config.toml
num_hidden_layers = 16
intermediate_size = 512
norm_eps = 1e-05
attn_scale = 0.125
schedule = "cos"
dataset = "wikipedia_en"
Each number is 50 + 12 x the weight over its row's rms, rounded and kept within 0 to 99. Layers, rows and columns count from 0. The size before them is the row's rms in percent of the matrix's.

# down: layer 12 MLP down (transposed), 512x128, rms 0.102, rows 401-427, columns 0-127
# up: layer 12 MLP up, 512x128, rms 0.128, rows 402-428, columns 0-127
down401 095:52 37 58 53 39 45 49 45 61 42 66 51 45 76 65 38 50 62 49 61 41 37 49 56 49 43 45 70 26 71 49 59 57 40 55 56 38 43 48 58 43 41 39 32 41 49 55 55 46 51 28 46 47 34 27 45 48 55 50 40 65 35 53 58 74 72 30 41 57 32 45 63 41 43 72 53 27 49 53 66 51 52 72 68 62 50 32 43 31 39 61 34 47 45 40 37 49 53 67 45 56 48 57 65 63 40 44 34 48 43 53 80 50 48 50 38 49 33 43 67 83 47 47 79 57 54 52 58
up402 109:59 46 51 59 47 26 46 54 49 40 50 39 47 54 63 52 20 37 53 55 58 36 36 63 72 51 39 52 48 44 53 48 53 67 42 49 42 45 53 49 76 72 68 67 50 62 64 45 50 51 31 59 25 67 73 41 64 65 57 32 59 45 34 53 49 37 40 47 36 30 37 50 78 57 33 46 52 47 46 52 72 61 31 38 51 64 53 48 36 24 38 59 48 57 63 46 34 76 56 51 38 46 53 54 37 44 68 41 61 63 46 52 47 37 31 40 63 50 31 56 62 60 68 47 47 48 38 68
down402 115:50 37 63 29 33 31 45 60 45 28 59 48 26 51 66 67 50 63 45 57 52 52 62 60 58 71 38 60 54 39 62 62 45 62 45 50 66 49 64 46 37 22 37 64 66 52 32 34 47 55 40 52 56 80 24 51 62 63 56 46 43 53 49 41 52 64 61 41 34 17 59 65 50 30 62 41 46 68 52 46 59 45 57 59 54 39 72 41 45 40 51 41 43 40 61 58 37 57 53 63 38 57 59 50 35 39 45 64 48 53 46 42 56 57 42 26 39 69 34 61 65 46 69 50 42 41 62 41
up403 094:39 51 35 54 29 58 67 43 39 39 36 32 58 59 41 49 54 54 52 70 27 46 37 63 63 32 45 37 72 57 47 56 47 62 51 47 56 60 45 50 42 53 79 48 46 59 32 65 63 58 40 64 54 42 75 48 13 53 67 38 57 60 41 49 51 64 54 41 50 44 28 66 57 52 48 49 49 67 60 63 56 39 51 37 56 50 74 49 54 29 46 58 51 56 55 32 25 31 44 30 48 63 62 34 49 50 56 45 53 61 56 43 45 48 53 45 55 83 39 46 61 61 34 56 42 64 73 49
down403 096:58 60 36 57 72 44 41 57 56 43 49 57 26 31 34 39 52 33 46 65 37 56 48 63 57 64 44 54 38 57 62 44 48 53 47 33 61 44 38 52 51 59 52 44 54 35 49 77 53 15 61 42 59 64 37 45 72 52 25 55 62 55 75 44 59 63 56 64 39 48 41 60 53 34 57 50 31 39 54 55 32 82 35 69 54 65 43 50 55 46 44 33 54 55 71 30 38 36 50 60 48 58 57 51 39 50 52 49 60 47 41 61 46 44 35 29 51 72 61 61 54 46 41 26 65 62 44 57
up404 106:43 59 23 57 48 44 62 70 33 50 47 50 58 34 48 69 73 41 46 47 77 45 48 49 76 35 41 34 51 41 45 33 52 55 60 38 51 48 69 31 42 76 49 59 64 67 52 45 46 59 37 41 62 56 74 39 62 43 50 42 56 73 40 72 35 46 32 51 45 36 54 64 41 36 50 45 58 48 40 51 54 38 57 32 65 46 44 43 48 29 61 43 68 62 45 28 46 60 74 58 39 54 42 56 55 40 53 49 72 55 47 72 48 59 43 54 60 63 33 37 38 49 28 54 36 59 47 57
down404 113:38 35 29 64 57 48 51 43 44 54 51 46 51 76 39 45 69 48 64 46 53 32 55 60 39 19 60 51 33 67 59 36 45 55 50 50 47 46 62 25 43 60 60 62 47 58 56 52 49 41 27 60 49 36 61 30 51 37 73 59 55 30 59 75 50 57 36 59 71 39 51 59 35 57 74 59 49 40 53 68 46 33 60 45 29 45 47 39 70 51 57 48 63 38 47 53 42 38 33 61 24 64 70 57 50 51 61 34 53 59 38 64 56 48 49 56 40 61 37 49 49 52 29 58 64 31 51 61
up405 105:57 31 40 41 22 59 41 32 51 64 34 37 30 71 51 63 85 47 33 50 41 67 48 66 53 60 42 47 38 44 46 41 46 58 51 56 47 53 52 35 58 49 72 23 69 38 50 60 53 55 54 69 31 64 42 47 48 54 42 41 46 54 44 55 46 49 31 51 36 72 38 47 35 74 32 55 62 32 40 64 63 48 44 56 63 73 37 46 52 64 61 68 54 53 41 60 45 51 64 40 24 57 47 67 48 62 59 56 50 67 41 57 41 59 32 53 59 48 56 41 34 44 43 52 34 58 64 61
down405 108:23 62 39 51 45 23 56 43 58 17 49 51 49 56 56 67 50 69 55 51 45 75 69 36 30 44 51 60 36 46 65 57 58 39 64 41 60 37 49 53 44 58 30 54 66 82 48 57 33 62 33 68 51 55 67 44 44 44 50 38 40 44 48 47 57 32 59 54 57 45 69 65 48 73 51 43 44 61 58 26 43 35 60 67 48 46 66 48 56 45 49 37 41 49 34 49 60 45 49 42 62 52 50 42 39 60 20 60 30 53 44 46 50 25 28 46 66 53 57 59 64 48 57 52 52 53 50 68
up406 099:61 34 36 54 32 56 36 44 51 39 35 51 34 75 61 47 51 61 58 25 72 35 44 23 36 51 64 46 51 44 60 54 65 33 56 53 61 39 42 57 49 33 55 45 44 46 64 39 38 53 67 53 46 62 71 58 44 61 36 51 64 65 41 52 42 56 66 47 65 38 60 30 57 49 52 50 34 33 75 46 57 64 75 55 37 57 23 58 46 54 53 51 65 46 59 42 48 56 65 39 64 50 47 48 38 67 37 62 24 66 55 59 69 61 67 59 45 46 46 44 51 68 34 48 49 42 41 28
down406 101:47 65 53 58 51 47 55 56 56 31 89 44 37 43 47 36 50 66 61 60 30 59 39 51 66 44 54 61 56 48 45 36 44 50 74 27 52 59 58 48 65 57 53 49 43 50 84 48 60 68 44 43 40 35 53 59 50 58 68 50 49 49 44 36 37 60 71 50 64 26 42 43 71 49 51 65 67 25 61 29 43 62 62 48 46 51 43 49 48 43 57 24 64 49 62 65 46 41 42 49 32 57 41 52 35 58 24 63 66 36 55 45 58 58 41 43 36 31 41 32 44 47 47 42 38 42 65 57
up407 108:48 49 63 44 69 65 71 54 48 76 61 42 60 43 52 59 47 42 53 15 66 45 40 51 43 54 50 54 43 37 66 54 49 50 51 64 63 60 62 30 51 63 42 40 56 32 61 59 36 57 42 35 47 50 79 44 44 50 47 70 55 47 60 45 46 46 65 46 62 56 37 43 49 54 46 30 35 55 65 62 22 49 37 43 42 53 55 54 40 25 51 29 50 63 81 52 52 38 60 73 47 61 35 48 48 43 36 44 60 70 46 33 56 48 69 48 54 51 35 23 49 40 64 36 54 35 68 57
down407 104:34 47 48 38 49 51 40 43 62 34 67 54 38 59 59 43 48 49 47 56 43 82 53 46 45 52 44 58 62 50 57 55 55 65 33 39 69 38 41 53 41 64 70 42 59 76 46 32 42 48 49 44 23 53 38 56 57 68 45 33 46 55 45 27 48 46 46 61 64 50 33 66 76 37 77 22 48 59 42 63 57 55 48 52 48 60 44 32 49 72 64 58 50 37 42 36 48 50 57 43 60 52 66 43 65 32 40 42 38 57 57 40 43 31 39 62 41 53 68 67 62 34 50 74 45 54 45 26
up408 094:49 49 39 48 55 48 71 44 52 18 38 35 63 64 64 57 42 46 55 44 43 46 45 61 60 38 70 52 49 55 65 53 68 48 61 47 54 70 49 57 50 50 74 35 44 60 57 56 54 51 36 42 61 55 66 38 80 35 52 40 46 52 50 27 31 62 60 52 57 40 30 48 69 45 61 45 47 49 51 40 34 59 47 30 74 61 61 65 32 52 32 47 46 50 28 51 43 33 46 60 53 51 46 71 36 44 39 63 54 45 59 60 55 44 27 43 43 22 66 46 60 34 52 75 71 57 56 32
down408 099:50 44 52 60 49 45 41 46 55 31 46 66 40 52 57 46 46 37 61 50 49 48 45 55 53 43 69 44 42 27 66 48 45 58 38 47 64 37 44 45 58 33 61 69 55 51 41 55 45 63 33 55 59 70 63 58 61 17 73 58 47 34 40 73 46 30 36 33 45 54 62 57 38 56 49 55 51 41 53 50 64 19 70 34 50 35 47 30 77 64 59 66 31 59 43 43 47 72 38 44 74 55 56 47 52 55 52 51 74 51 60 39 48 32 35 38 52 60 49 60 46 69 48 70 57 27 53 43
up409 103:69 48 74 68 37 51 55 60 31 51 67 46 58 28 35 63 60 32 57 48 50 38 37 62 55 38 55 45 52 34 38 58 40 43 51 53 68 54 61 53 47 14 39 44 57 69 52 49 42 63 49 44 51 36 50 60 45 28 66 57 43 52 48 30 53 46 63 58 63 64 59 61 50 62 32 53 53 63 43 70 48 49 53 18 35 58 65 60 53 39 54 54 63 52 49 68 49 63 43 75 45 53 40 43 47 28 22 46 50 47 37 60 22 47 44 59 40 54 49 60 46 50 43 48 71 26 54 64
down409 102:54 54 52 29 60 25 50 56 29 41 47 61 40 35 30 59 44 56 77 25 80 60 51 48 42 51 65 51 41 59 55 58 49 42 37 35 54 35 54 47 31 62 41 47 45 42 65 57 52 40 63 52 54 48 40 48 34 58 28 55 68 53 37 40 50 63 28 55 47 48 50 58 49 60 38 51 74 58 51 33 39 49 58 45 41 70 33 47 54 60 77 63 67 45 55 75 58 49 37 54 68 58 57 29 45 43 28 25 53 54 45 39 69 60 39 69 39 52 53 75 48 59 43 49 52 52 56 48
up410 100:54 50 66 63 62 66 54 44 42 71 47 42 35 55 31 51 48 36 41 49 69 52 35 73 71 72 65 48 48 46 68 73 45 51 40 43 45 58 54 76 51 51 67 49 33 37 57 20 27 67 39 57 50 49 53 61 47 33 66 66 51 42 60 59 35 54 51 47 44 53 75 63 49 69 36 36 45 46 44 65 47 32 49 48 37 51 31 48 67 61 71 56 58 52 66 47 40 48 64 33 47 38 44 55 48 50 49 39 69 52 58 42 32 36 43 50 63 37 28 49 42 54 42 45 41 42 29 67
down410 115:50 49 60 53 70 25 50 57 59 25 65 40 00 39 63 41 56 69 50 56 67 32 52 19 52 57 54 45 34 50 51 22 42 43 45 47 49 44 51 59 51 44 47 49 38 62 51 67 66 58 54 74 61 43 48 46 57 64 36 53 61 59 42 37 56 57 50 59 63 62 35 61 50 56 49 69 49 58 46 44 55 59 63 55 47 56 31 43 57 45 57 61 45 43 44 33 53 51 61 53 53 63 49 56 65 55 39 30 17 41 52 35 45 55 57 48 49 39 57 60 70 40 39 43 62 57 33 46
up411 115:50 43 46 40 51 67 55 44 63 61 35 34 69 45 45 30 51 56 59 39 60 66 70 35 28 51 41 41 48 44 59 41 65 55 44 54 55 63 51 49 47 58 55 33 63 54 52 61 35 37 73 77 52 34 31 57 41 67 59 36 71 80 49 50 36 56 35 26 55 54 48 50 47 39 56 43 53 49 62 62 56 37 51 78 39 46 54 41 51 42 48 31 37 88 50 46 46 25 65 82 59 55 55 58 38 54 44 52 44 49 47 41 43 52 49 39 60 50 39 58 53 46 47 35 52 28 37 61
down411 114:58 59 69 43 54 20 42 34 49 42 47 40 36 43 72 60 47 26 52 75 41 71 65 59 62 25 57 50 58 47 43 62 57 54 35 62 54 64 42 58 40 30 35 58 49 50 69 27 47 53 45 38 31 60 24 63 54 71 64 55 61 49 43 58 46 49 64 55 51 35 41 63 43 48 66 53 60 31 45 55 49 54 44 75 44 45 42 46 56 75 48 51 46 42 35 75 66 31 47 45 48 53 48 35 71 64 41 43 58 58 28 52 31 52 59 46 38 40 42 44 46 55 48 57 51 37 67 47
up412 102:35 64 34 62 57 44 40 47 38 54 45 50 35 56 49 45 50 24 41 53 60 52 50 72 46 25 49 42 57 64 47 49 31 62 45 50 48 56 45 56 46 49 59 33 48 69 51 45 55 29 72 22 60 63 62 63 63 31 67 52 41 71 54 52 57 56 41 54 53 65 54 32 69 35 41 45 82 59 45 55 42 65 55 59 54 66 62 40 26 28 53 48 62 39 56 44 24 73 44 61 71 56 54 60 50 29 44 37 40 70 70 54 43 50 44 66 55 48 39 57 49 48 33 52 47 56 42 61
down412 106:46 30 54 38 57 32 65 42 39 45 60 45 43 50 69 55 45 46 40 51 85 49 62 64 44 45 52 52 36 43 57 81 65 42 57 46 52 41 60 63 48 48 40 51 40 62 36 54 55 59 43 50 50 38 65 62 55 70 47 41 48 31 43 33 42 46 49 45 27 51 49 74 51 55 55 21 48 65 47 33 20 63 53 58 42 44 64 44 57 62 47 30 40 62 62 55 61 59 32 42 63 62 56 34 46 52 70 31 53 48 39 68 80 40 48 30 36 58 34 47 44 37 58 65 43 51 61 60
up413 093:48 35 45 35 53 61 68 56 56 55 56 51 32 60 58 56 52 48 50 69 57 31 56 20 58 41 61 46 36 39 50 71 42 54 45 59 69 62 60 37 45 66 54 39 45 11 68 51 52 54 53 64 62 52 49 44 47 55 55 44 43 51 28 66 29 49 71 39 54 47 40 52 46 42 47 52 53 39 44 69 64 37 49 36 39 77 38 57 70 43 55 56 60 70 67 46 61 28 49 68 49 58 43 65 26 52 35 50 52 32 58 53 36 50 24 75 57 28 47 45 56 52 45 52 49 37 48 41
down413 096:24 51 55 76 39 31 34 49 48 72 66 65 54 48 60 46 67 53 37 32 41 66 52 53 34 57 51 66 58 64 54 59 79 64 50 56 44 44 51 37 47 43 25 45 58 55 72 27 58 61 45 49 49 54 29 56 57 43 41 64 65 51 78 34 67 38 48 60 51 31 52 64 34 48 55 57 39 51 55 40 38 62 45 57 47 32 53 48 54 49 47 54 43 50 26 43 42 49 63 53 45 35 54 49 33 40 34 46 41 29 34 62 42 49 61 56 35 77 56 52 69 53 38 39 65 35 49 63
up414 095:42 39 46 36 62 65 53 57 34 50 51 52 62 29 43 60 72 43 47 48 44 63 36 60 49 39 43 58 49 33 51 67 65 41 59 53 48 31 26 64 50 35 75 52 31 53 58 57 57 66 69 45 53 51 76 46 49 51 19 52 76 47 53 35 51 65 43 43 31 39 73 45 59 64 52 53 55 55 53 52 54 49 36 30 51 31 53 28 55 51 40 49 50 41 71 48 54 26 29 55 36 47 37 44 49 57 37 58 27 45 44 46 46 53 45 72 64 32 25 53 50 53 58 62 62 69 53 47
down414 092:32 30 55 66 39 50 49 46 48 55 57 44 67 49 41 58 54 58 28 62 35 72 50 51 68 42 80 46 47 35 51 53 62 54 27 61 42 68 56 51 37 45 56 62 32 44 26 50 33 59 36 62 53 52 56 50 54 58 71 53 51 54 46 45 46 49 50 16 61 74 32 60 66 51 42 26 29 55 26 42 47 48 40 50 51 52 54 40 46 66 47 56 50 49 53 56 24 48 55 28 47 45 52 35 50 60 59 37 61 65 55 63 76 51 62 39 47 65 66 53 49 54 47 52 73 26 54 56
up415 095:59 35 46 66 53 83 55 63 32 51 56 64 46 22 46 53 26 31 60 41 24 45 36 55 51 63 69 50 58 45 66 54 39 69 57 60 50 52 56 56 57 64 65 53 26 59 57 39 54 47 56 40 51 68 49 45 64 73 63 66 46 37 44 35 37 63 61 42 65 49 44 62 37 55 40 47 48 66 51 53 51 54 58 15 73 54 49 37 51 26 57 49 66 45 61 60 59 24 62 45 57 52 46 52 50 39 38 63 57 39 47 56 50 35 63 41 51 61 45 49 42 49 47 54 54 34 25 36
down415 095:48 45 54 49 56 28 65 57 58 51 52 61 55 58 50 47 48 45 46 44 66 69 60 41 56 45 42 35 45 58 45 70 70 24 59 37 49 65 59 45 28 36 51 67 48 57 50 47 25 54 64 56 67 32 60 61 42 46 37 52 31 36 37 74 39 35 61 44 50 45 45 44 63 37 26 38 52 66 45 38 43 41 54 43 46 47 35 25 52 47 40 57 46 55 46 74 69 70 64 52 64 52 47 38 32 36 64 66 39 44 25 55 32 69 54 52 61 65 55 60 53 52 46 49 43 83 46 66
up416 097:51 36 49 58 37 48 47 40 41 33 62 51 75 46 33 52 65 62 34 70 39 66 38 58 53 38 37 43 48 11 38 37 69 39 56 48 37 67 66 41 57 34 80 71 57 48 32 30 43 45 51 63 57 39 47 77 50 54 38 58 67 59 32 55 56 41 56 75 35 46 46 57 47 49 51 63 53 65 53 53 39 57 48 48 51 60 48 63 51 54 67 36 61 44 33 41 41 59 43 33 54 50 61 49 47 39 74 58 40 43 60 76 59 51 57 52 42 54 35 39 48 33 58 70 42 46 49 40
down416 086:48 61 34 46 60 50 46 49 63 40 46 46 66 42 61 50 68 54 26 45 33 67 45 61 27 47 56 63 36 33 62 43 47 55 55 48 50 15 19 51 55 42 53 54 70 42 57 30 33 50 65 56 41 26 60 47 81 34 37 44 34 39 71 75 50 51 49 64 56 48 62 26 46 47 61 62 51 68 50 62 70 47 60 44 69 50 72 60 43 35 51 38 43 46 40 66 56 60 67 42 47 56 44 46 45 55 36 63 38 48 39 54 41 47 59 50 40 46 55 67 36 47 60 66 40 50 56 50
up417 088:57 55 40 77 70 53 52 61 61 46 38 56 42 63 41 50 69 33 68 56 39 44 44 48 38 41 54 28 57 69 49 52 32 64 50 61 41 49 59 19 32 64 61 40 53 41 57 71 24 23 44 46 48 61 53 36 67 47 55 57 57 69 57 52 27 57 17 44 50 55 40 34 45 62 37 63 43 45 68 41 60 79 67 59 32 46 50 44 63 52 56 48 58 54 51 46 37 55 52 44 40 61 52 53 61 41 46 54 48 51 59 48 33 21 37 51 56 51 51 60 64 37 50 54 28 41 38 51
down417 084:27 48 56 36 55 50 53 47 58 41 37 49 37 39 55 59 74 48 53 49 12 50 43 53 56 34 55 69 60 69 49 42 55 13 49 54 55 56 46 52 40 30 51 39 68 44 62 44 56 60 63 58 37 52 71 72 31 56 66 38 52 56 36 43 53 33 50 74 55 60 51 44 48 38 58 38 58 52 87 42 46 60 62 59 54 55 64 36 48 40 58 42 46 31 61 42 45 48 68 46 48 47 47 40 46 58 41 51 45 29 52 45 34 36 44 23 56 59 50 61 71 61 41 60 62 49 72 44
up418 095:35 35 50 39 44 54 56 52 53 49 29 39 62 48 50 33 45 48 62 64 30 43 53 37 57 61 64 41 43 42 34 52 47 58 52 44 55 50 73 56 76 66 65 58 56 52 33 40 50 74 43 62 45 60 38 73 54 54 58 55 69 62 42 40 63 46 60 50 77 34 53 44 61 68 55 45 42 57 64 31 55 31 64 23 62 68 41 25 19 65 53 43 62 43 72 34 55 63 36 71 54 55 47 49 36 57 60 60 44 67 55 55 51 43 45 45 52 36 31 35 46 49 57 45 41 61 36 46
down418 099:49 55 66 49 56 34 49 65 40 54 22 60 45 61 35 74 35 34 38 47 44 21 51 54 29 43 49 55 32 47 64 62 40 40 61 37 40 48 56 54 50 42 38 37 54 46 42 71 45 71 48 43 57 52 51 65 48 60 75 56 41 31 56 70 49 37 60 66 54 53 49 60 54 42 44 42 30 51 50 39 68 70 58 72 52 68 47 77 40 69 69 42 37 54 46 61 80 47 51 32 60 44 51 59 48 33 63 45 47 48 44 59 47 36 36 61 48 71 51 50 52 45 32 38 29 43 45 57
up419 089:68 26 51 64 43 34 45 36 43 36 59 35 42 64 48 30 36 68 58 40 36 63 33 50 48 51 45 46 46 63 65 61 52 54 58 47 73 57 24 63 62 72 55 43 29 59 56 41 51 70 47 61 63 41 71 27 45 38 37 59 45 54 54 55 38 39 58 75 54 25 31 53 67 45 45 40 45 48 50 48 43 53 57 44 25 66 49 58 34 58 56 57 42 47 36 51 37 48 68 60 55 70 41 30 33 50 46 56 68 56 41 50 35 49 55 27 40 51 47 56 47 65 58 66 44 33 61 40
down419 082:54 50 71 42 62 73 62 72 67 45 62 60 46 39 53 52 36 43 51 70 34 74 31 52 63 48 37 28 56 48 60 55 65 71 61 48 50 32 66 56 53 46 63 33 43 39 39 37 56 45 62 46 36 37 58 32 46 42 53 52 62 54 60 49 61 44 37 39 41 66 54 43 67 66 46 38 70 33 43 59 56 42 65 46 59 47 49 51 47 51 60 47 33 40 64 45 59 59 24 44 56 43 37 45 54 40 39 55 57 59 77 39 71 38 43 57 41 36 57 42 59 42 45 45 61 31 29 14
up420 109:56 68 50 49 16 51 52 54 38 53 39 37 44 47 64 31 46 68 41 56 76 64 64 67 47 49 49 40 26 40 65 54 65 47 49 49 39 33 48 58 45 54 34 22 45 42 50 26 47 61 40 72 58 63 52 34 49 38 66 16 55 83 28 55 51 60 53 64 41 52 70 35 39 57 51 58 50 53 53 52 54 55 45 52 52 53 38 52 47 59 34 58 68 48 40 30 37 38 59 48 50 43 29 65 62 51 42 52 50 67 56 48 67 51 72 52 44 56 54 57 39 46 56 43 42 51 41 73
down420 107:37 32 50 56 43 50 68 43 50 41 46 62 38 49 74 30 38 65 53 58 68 55 52 47 45 38 60 41 77 30 41 54 34 46 37 57 49 42 56 50 50 43 29 34 65 58 55 51 63 68 65 66 49 51 45 38 31 55 62 33 28 48 34 55 47 72 62 89 48 23 63 41 52 42 56 41 61 53 59 53 45 51 72 41 62 50 35 27 55 63 27 63 54 50 42 40 51 54 59 72 51 48 54 45 62 54 51 50 32 46 62 28 66 40 56 43 43 59 36 48 50 50 44 55 36 60 69 55
up421 103:51 64 25 52 43 47 29 62 35 62 59 34 82 68 42 41 40 57 52 48 81 24 54 68 42 56 42 51 45 52 43 60 32 54 43 54 32 52 31 52 61 33 61 39 50 54 52 60 42 53 49 38 14 47 39 58 49 47 50 48 47 34 48 56 43 53 53 50 32 52 43 56 45 49 51 46 56 31 72 64 48 53 56 44 57 62 40 61 72 70 61 55 58 48 39 52 41 56 61 64 55 66 62 69 42 42 29 45 78 50 39 50 33 46 43 54 56 54 47 66 56 47 69 44 67 61 24 52
down421 104:52 33 48 48 56 39 52 50 40 44 55 29 27 46 51 65 50 57 58 63 38 65 61 26 47 94 61 33 52 50 56 43 55 74 44 53 22 54 55 60 59 47 50 59 52 70 64 43 63 46 42 32 66 48 60 36 65 59 53 38 41 56 47 47 53 34 63 49 48 37 22 67 54 28 51 38 79 42 67 66 53 43 62 59 43 54 46 64 40 59 46 55 59 47 48 46 53 39 47 46 58 39 63 59 47 52 43 39 35 83 35 41 46 37 43 49 38 60 51 29 58 32 54 55 44 42 56 41
up422 110:44 54 49 49 49 32 24 47 42 30 68 40 50 53 23 50 55 59 45 58 60 62 45 68 50 62 65 63 37 45 30 32 67 57 48 64 34 52 46 61 56 31 27 46 56 58 69 56 63 55 69 70 22 50 50 35 39 53 51 36 50 56 58 40 46 47 49 60 52 48 66 48 50 51 31 53 44 65 33 53 50 72 45 62 38 43 50 35 47 46 61 41 63 45 61 44 25 61 66 56 35 50 46 70 30 60 59 57 58 52 43 64 49 32 51 67 64 60 28 66 53 48 80 62 37 47 56 44
down422 118:53 53 44 66 67 31 32 44 38 56 43 61 44 40 56 49 37 50 43 42 65 56 52 62 52 59 65 42 51 40 56 61 59 59 31 42 47 64 41 50 58 27 54 62 41 53 60 68 63 58 56 36 39 45 46 46 38 65 40 56 37 49 65 90 53 33 54 73 56 50 46 53 70 57 30 42 58 37 48 43 58 49 57 65 51 45 33 65 56 60 50 47 48 26 51 50 48 43 52 34 41 40 67 48 44 66 67 63 62 46 56 44 24 21 60 61 55 27 22 42 56 44 33 75 41 49 64 41
up423 108:64 51 39 45 26 41 33 69 48 52 43 57 56 52 53 77 34 48 44 53 53 54 52 49 61 39 29 37 36 31 58 52 60 58 65 54 43 59 69 50 46 52 36 80 39 57 59 60 58 57 17 40 70 53 39 46 57 51 50 50 33 58 65 30 39 71 50 31 55 35 40 56 48 21 31 55 52 57 40 49 48 72 60 46 51 54 46 48 45 40 60 51 61 31 40 35 34 52 69 46 37 54 50 37 45 48 57 40 46 50 42 76 54 64 52 52 44 61 50 31 54 56 47 42 76 56 78 62
down423 112:55 56 51 47 36 47 34 51 47 56 39 43 60 58 69 60 85 52 31 50 57 52 34 55 55 37 30 42 56 71 57 40 61 70 60 60 45 31 29 62 37 51 37 45 48 53 37 32 32 53 59 38 51 58 59 37 58 42 55 51 19 66 67 33 48 36 55 44 64 40 51 71 35 22 53 73 45 39 48 43 51 45 47 57 60 56 66 47 56 64 66 22 57 62 31 58 49 39 68 51 49 36 63 33 59 61 59 51 45 44 57 57 41 51 41 56 38 49 59 31 68 56 52 41 50 38 69 64
up424 088:48 72 67 57 36 34 43 63 52 57 47 42 34 49 57 59 60 55 50 66 43 44 44 36 56 64 45 53 39 34 42 67 69 58 50 58 55 43 45 41 71 27 43 63 35 78 41 51 43 56 60 62 54 54 46 52 57 53 52 53 42 62 51 50 43 52 53 54 37 38 60 46 45 80 42 48 31 40 49 82 70 44 38 48 44 49 34 39 39 34 49 53 57 46 75 43 48 40 44 59 54 52 50 78 65 70 35 30 42 53 51 53 80 72 39 38 60 30 50 29 28 41 57 51 32 60 57 47
down424 093:41 36 47 40 43 33 43 33 47 47 42 50 30 48 37 60 51 47 47 42 50 33 67 48 40 56 35 31 71 17 43 61 42 53 55 47 70 61 55 50 61 46 54 63 53 31 45 67 42 50 54 55 59 70 73 23 55 32 43 42 49 54 75 58 43 59 42 65 52 41 64 40 40 55 60 65 60 43 47 55 54 57 42 46 47 37 36 46 66 64 50 53 40 43 56 63 60 59 38 53 66 62 51 51 41 77 61 23 46 45 57 29 62 54 43 63 44 60 61 46 38 60 61 85 30 33 52 36
up425 091:44 56 25 55 69 51 56 59 34 37 46 35 30 63 52 36 42 67 39 65 33 65 54 65 34 39 52 38 44 55 36 57 51 52 72 44 54 42 57 48 57 46 45 62 57 61 42 44 34 84 45 57 52 59 60 50 41 61 27 51 54 63 59 44 40 47 41 33 48 66 62 27 82 50 44 29 57 66 42 33 28 35 59 50 48 64 73 59 44 55 75 50 41 56 67 64 57 60 41 46 60 43 65 50 44 45 42 53 44 59 55 57 63 48 67 42 58 63 35 46 50 21 49 57 47 58 37 63
down425 094:50 32 75 62 30 62 62 33 48 54 62 40 34 23 47 48 55 48 48 48 30 37 63 44 55 46 55 58 25 60 69 23 61 64 46 50 27 50 45 67 50 33 39 38 57 66 59 56 61 59 46 60 52 40 67 50 51 59 56 43 41 36 55 69 53 64 39 54 32 67 54 50 62 48 46 51 55 83 31 50 38 33 67 65 60 33 31 42 38 33 66 46 35 39 40 54 70 46 54 48 45 57 58 50 49 66 71 66 54 42 64 61 37 34 54 57 49 60 43 50 38 56 45 52 58 38 42 52
up426 097:34 53 42 67 50 59 36 49 53 34 41 52 76 64 56 65 60 48 46 61 51 58 55 42 57 55 57 61 77 46 53 44 41 31 84 55 47 40 39 52 47 55 67 58 46 50 52 37 28 53 69 65 53 51 46 42 31 35 42 57 28 81 31 46 59 60 41 50 61 56 40 46 48 60 32 53 52 35 46 48 52 58 59 42 65 73 64 61 46 46 48 53 47 74 26 59 32 43 50 52 35 68 53 66 22 52 40 52 57 51 57 33 57 47 55 37 29 49 35 62 45 71 61 38 59 47 65 36
down426 093:47 34 57 43 48 36 76 22 66 61 39 50 78 42 49 33 65 42 45 50 63 39 69 39 44 50 50 40 27 44 65 42 48 52 46 48 40 63 55 52 28 44 60 49 28 67 61 74 49 65 56 40 65 39 51 52 44 45 44 65 44 49 46 61 54 77 57 43 30 65 40 41 55 59 45 45 56 52 26 60 53 55 51 58 17 29 71 33 47 51 59 35 31 66 47 38 49 62 47 66 43 66 46 57 46 51 63 58 44 40 30 53 29 51 48 68 54 41 45 46 63 56 56 56 46 43 62 64
up427 092:26 44 67 56 58 67 56 28 60 66 41 69 51 49 33 66 38 49 53 67 50 28 37 66 68 37 53 38 61 33 37 47 49 70 58 49 38 45 49 67 62 49 29 43 71 46 28 55 57 55 59 51 46 43 61 44 45 57 37 72 47 41 37 39 59 58 46 33 59 53 70 55 32 46 66 47 38 67 47 43 27 42 43 45 37 45 42 47 51 32 34 41 68 53 40 31 40 44 52 48 76 62 49 59 25 53 44 46 47 52 71 40 57 65 49 42 47 68 64 45 50 55 60 53 47 78 45 64
down427 089:64 37 39 34 44 50 45 26 71 40 58 45 90 48 46 30 44 51 52 49 63 50 64 44 43 41 47 50 29 43 61 52 54 47 64 41 79 59 34 44 38 54 41 54 66 62 63 37 70 40 59 44 56 37 39 63 40 37 44 68 54 44 58 50 56 43 40 37 42 50 33 54 62 61 45 62 46 35 49 60 71 50 44 61 46 56 67 63 44 58 44 47 56 58 59 29 42 45 48 73 57 47 32 57 62 58 64 68 37 47 22 44 54 31 44 71 56 60 39 39 46 30 47 32 59 40 62 68
up428 109:63 52 46 52 50 69 40 33 45 40 41 23 53 46 47 50 57 55 43 70 37 58 47 66 55 66 53 42 49 64 41 47 58 66 64 55 52 46 40 53 52 47 64 40 52 41 28 51 60 54 57 40 47 78 69 59 48 56 59 58 44 30 37 45 43 41 37 46 46 47 57 54 40 72 70 38 32 38 61 44 55 59 54 74 47 62 52 44 45 61 33 22 59 62 64 55 44 49 50 61 65 18 54 59 60 45 46 19 47 65 42 63 59 21 47 60 57 66 63 48 42 66 45 34 26 25 53 50